config.toml
n_layer = 10
d_model = 64
n_head = 2
n_kv_head = 2
head_dim = 32
d_mlp = 192
vocab_size = 1166
activation = "swiglu"
norm = "rmsnorm"
norm_place = "out"
norm_eps = 1e-05
positions = "rope"
rope_base = 10000.0
rope_fraction = 1.0
qk_norm = true
attn_scale = 0.177
bias = "none"
tie_embeddings = false
parallel_block = false
init = "orth"
init_std_qkv = 0.0625
init_std_o = 0.014
init_std_up = 0.0625
init_std_down = 0.014
optimizer = "muon_variant"
lr = 0.00648
lr_mult_o = 2.0
lr_mult_down = 2.0
lr_head = 0.00932
warmup_steps = 0
schedule = "wsd"
decay_fraction = 0.89
decay_shape = "linear"
final_lr_fraction = 0.0
batch_tokens = 16384
seq_len = 128
doc_mask = true
train_tokens = 115200000
steps = 7032
dataset = "wikipedia_en"
Each number is 128 + 32 x the weight over its row's rms, rounded and kept within 0 to 255. Layers, rows and columns count from 0. Numbers have three digits each. The size before them is the row's rms in percent of the matrix's.

# layer 7 MLP down, 64x192, rms 0.121, rows 0-63, columns 48-95
097:131182099104160067046164116098132062104111103158108131138139089120157163125167082196115143147097101086172126119096176119101125106133110078183155
100:166110134121106148175158179161100147167169113146141178130129149069112068135099117114181207082148142158150154140104163119165093124112092106131102
100:137135141146137099211151153163155115171160103120164125069135105136127126100175105129187076164096143145192127151107134072047127112128151105073124
095:168097126043115110130079120136151132135065137124152151087135127126115160087135078131112106158128110123062127099113146184140114185140120177101135
097:121068186144147162144141078143108107178153082149153165089111091089072115132141119138106155113166075163122123167144117125103133105128128118138074
103:119150101119117114128109141108089102140178151071052109112084154121168178127144139158133109150129181116105103134136111128127106123153143193149143
102:145124142110147070126178127143141121140076129119104154133132177061140166110118117096108117109080177142145142134125128140164156120150181166163139
100:158118118128131159157190143111122071192133147130141127121125165097178143083102126110108152098060140078100108100076071140034153148133155106114155
105:150123114101143131186131215089081168114158186107083127181086149124114114069136098132081073140132157082093138150127089148138168152115177119209120
086:122128136129182154169157124089121129092118185159113113097132123079146156106111068115089107152102155175132165091133155109143134166148091087088092
097:158173128149121211094089111126105169148106163163122121120111162080127083106089102090181103158144150127111173128143133124042106148090123115100174
092:199082136110115163097123150118140152114117157136127180090093162125129134201082104060117137135170118172083119137161126115096166206149101148139133
101:095075122144105135067075097158161108164139118119142151126185149083150137140130119179143169079122105114141051088153075195169150151181127156136107
098:142158094116110113113148107114141122156207178123143104115114122135072108115072129082145165128147130113109145105128129118173095097118127112068140
102:079136084086101075098100095080098089166126169134155101101097082153137056127120136102120154169156164135079102104151111156110168106133131169109153
106:094126157155054179103110110122105133148145131062113147142124132123114126149163085147106120135084100171133089126102138160120150116134172093126123
096:142123163153106064177097147170114160130086177106170125104090139126135186128111130128051134050133171092128095134155082139107172159143142161116112
106:109142115189151170046143111153155143097096087182090141132161119080142147167087168054168189125174137030080081119146097189078158148165108126148149
103:169116142143097140139087157213147168111127201151149129127111160136143135080160094166121122177130134108171187152118123105120112115110126156125163
104:080114128156120142168150107109100098146140150130103087205114116158100128118180080122094127115134137131145128115138088089143120170127076157129102
096:148098139068127134099142106106129165172095143111117116137143148159115140116048168132137129131153092179116112194098110122100113122074093047109149
101:158159083089150116180068120139075118195139123166170090153163117182102085203080171140162082116147118139095066104124133066131145110085209147112111
104:147092071149131078073150097117125133123112089143124113093119107201121164148109115186147085118113122156170115071111195142134139101119049143174148
104:111075133120135094101168163115118142179082191189110150189133194137137112155142137154167139093133125105108126138146079179161102142082095100220114
091:132148161101107155148126139097146113149182143175126162139164159136078118145116109140088186170198093099163156139125153099109123146113105116072121
099:123059151187096104085094106129134153130133077174088145130095093080124121154121072115197136128079173120146087073132189089143102142176091113165188
104:144116121125159149168109128109186096097150116151129126134116067137120136137119082131136176133139043131080104149146111162109143122146130164127206
099:209152105197139131138071122063158081098159123066127132173147081092121089112097141108089087121166150095112076115148056150105151087070137123111116
109:162112145165125155089099130119157127108104128126109077121157144128172119168123160100107098174135127170104123139119101077053081155127144096159097
101:165117131153113065094152096122050153137107117088110118086121135186129116121124146084108139106135118126047146112108175130109105046084125199131111
095:078114178048152133124118149136158129115156120160142078118104143119155147138126142127095113152085138118129205116115103081105084164140073067095201
093:143081090199147171093131154099061141114124152138124059152173077155106121130120065142078162152124076164162180146112070195160075170149113090109141
105:153129098106182120137135124074087066108085127198111143119100179108154099143136153141107084110143114145152137138127128136132079017147128137150090
100:158159165131100121090052129153092051115085163091137121094151114108124089154081127086165131185180146092200148126155133152150143168169159093102081
097:164189151124189152123103130123123179190173187119203144100119154150161100074122178118139068194129128077148126108202148078151094133148098112108128
098:110086116164148141121132123174079144142077176170150146182179206131121057060117144138039095161103083137103122139121093175113093137124045148142125
098:133140111127121118129186137128137157136132103192130074123117139197229129073144149154074159115122129125130181070106109126115096140134148200103143
099:165114159175190088101076150136147115134112152120128181129091158115099093182150184130137098120150109103119172163185110114126098129189155107142183
103:137076089195129158146170093171145131096165103128040137153096130177123121090126144151160098161096086095162132195104133074134199099144130084128142
102:137132112148087155138091195160098144156100098089152101080145142072158136155157122181080096066122085171126181167104108101061068104158144130156208
105:193148104126170132134154150128185128102121127127142175120085111141004087194137132124103101093165104168079170150126149099094142053151145113110130
103:174157087122171134192112070104137158190158085064139151096112071168119095172124110164123142116140203091078150156112145134112091106121080117165086
100:096076135136116089085169148160139133108105074208098115070124088098127128139148179167171101105161147118064141130159138127153099118141141141134109
100:134111158137100124115078122074082095147111210080108072129217148086137166095132134122113128082111127131109144138130154124095120089076166142076072
101:099115115127143151148086112129192146117068114123159123105082059157130134076200175121143137141126118116106135176129189111144091129164094112103130
101:137119145156081146137126138120149106090100094133090172117085154116108149143113147102112171128134116195130185131158105103147089153156124191105064
093:129077113090099106116130132144142128138111155146179168096157140084123146090115096118144142049088117171113072123203163108135158125147133114103093
096:088133070144146138134186144166100133184075105126154120144138102109144087103163065159122133116175177088100090136104125156182158138108109100138132
091:148105145128178084126143132159092165153119109153120126175119140131136107104126120145157099108139089109085113157198104139178149127093108123167157
095:072113152101115101242142122133122160096171164112162183138168115125097057137127071166108133101158086100121104179104126119148127143093134108159111
098:146071168130112175185080088085089127136116122042072161110071064123138126132115157102128121103180096119143120142121153111158131177139136185173077
101:109142124166131104138125076102134116169110087145138103103073148135186148142096169191100147127092108150172153106088166187154157125173124093142155
104:149136164126074035105152127070159141124135114181106111165178167150121125155127135166124175109090089080159120138164136151155192184120102102109176
093:138123147100208141166181170148156167153155153149158114081125100152096175158062159106153124133130121143132126145113137115140154103085097128101175
098:121071133088193125121144132113168160111119133093136086071116074133178122142166155144062083107137185108131107136087182126103143161199127108168091
102:153099061125125148049112123161091156132141083188047105119123186128163050154138129138093178139123106125122113099093133094142138126133120123125118
112:099163145152129087120122084112138096210139140153149118094137111150175127153107139207097147101151110182186108125157094151118116150115122107097135
101:117095136064078129125153169144131105071130155142156099125098137141124138059090131065094142158199132109131123155187099164098188147116096098121179
102:148155095149154146106144058098135129122127127164095168080138161145145061094158113087147117182160132116178175149133144141121052120107109111139103
100:099176117140117187126139194165132106138152104132108143207114091146104115198202155116124128161148147122112101146194115093091170130064069126134087
106:055123124122123135139089145067145082090124114151115096102114126166107123131109166166115113139121116092138098110114136137152116107139124132100182
099:082098130111148145143199151055105114061132094119069086159147107120077147152087109084136140142076134128155149167134131195134092155083089105129123
106:117164124146131189129111168157141220153131157113099112154145125114100117095100132085092146119109104139153132100117108156137122119124209099090136
096:166104081096181138167103133181133186116084109109112128090136163152140101121101128124134112124142071160129134111146165110158112105101094092132091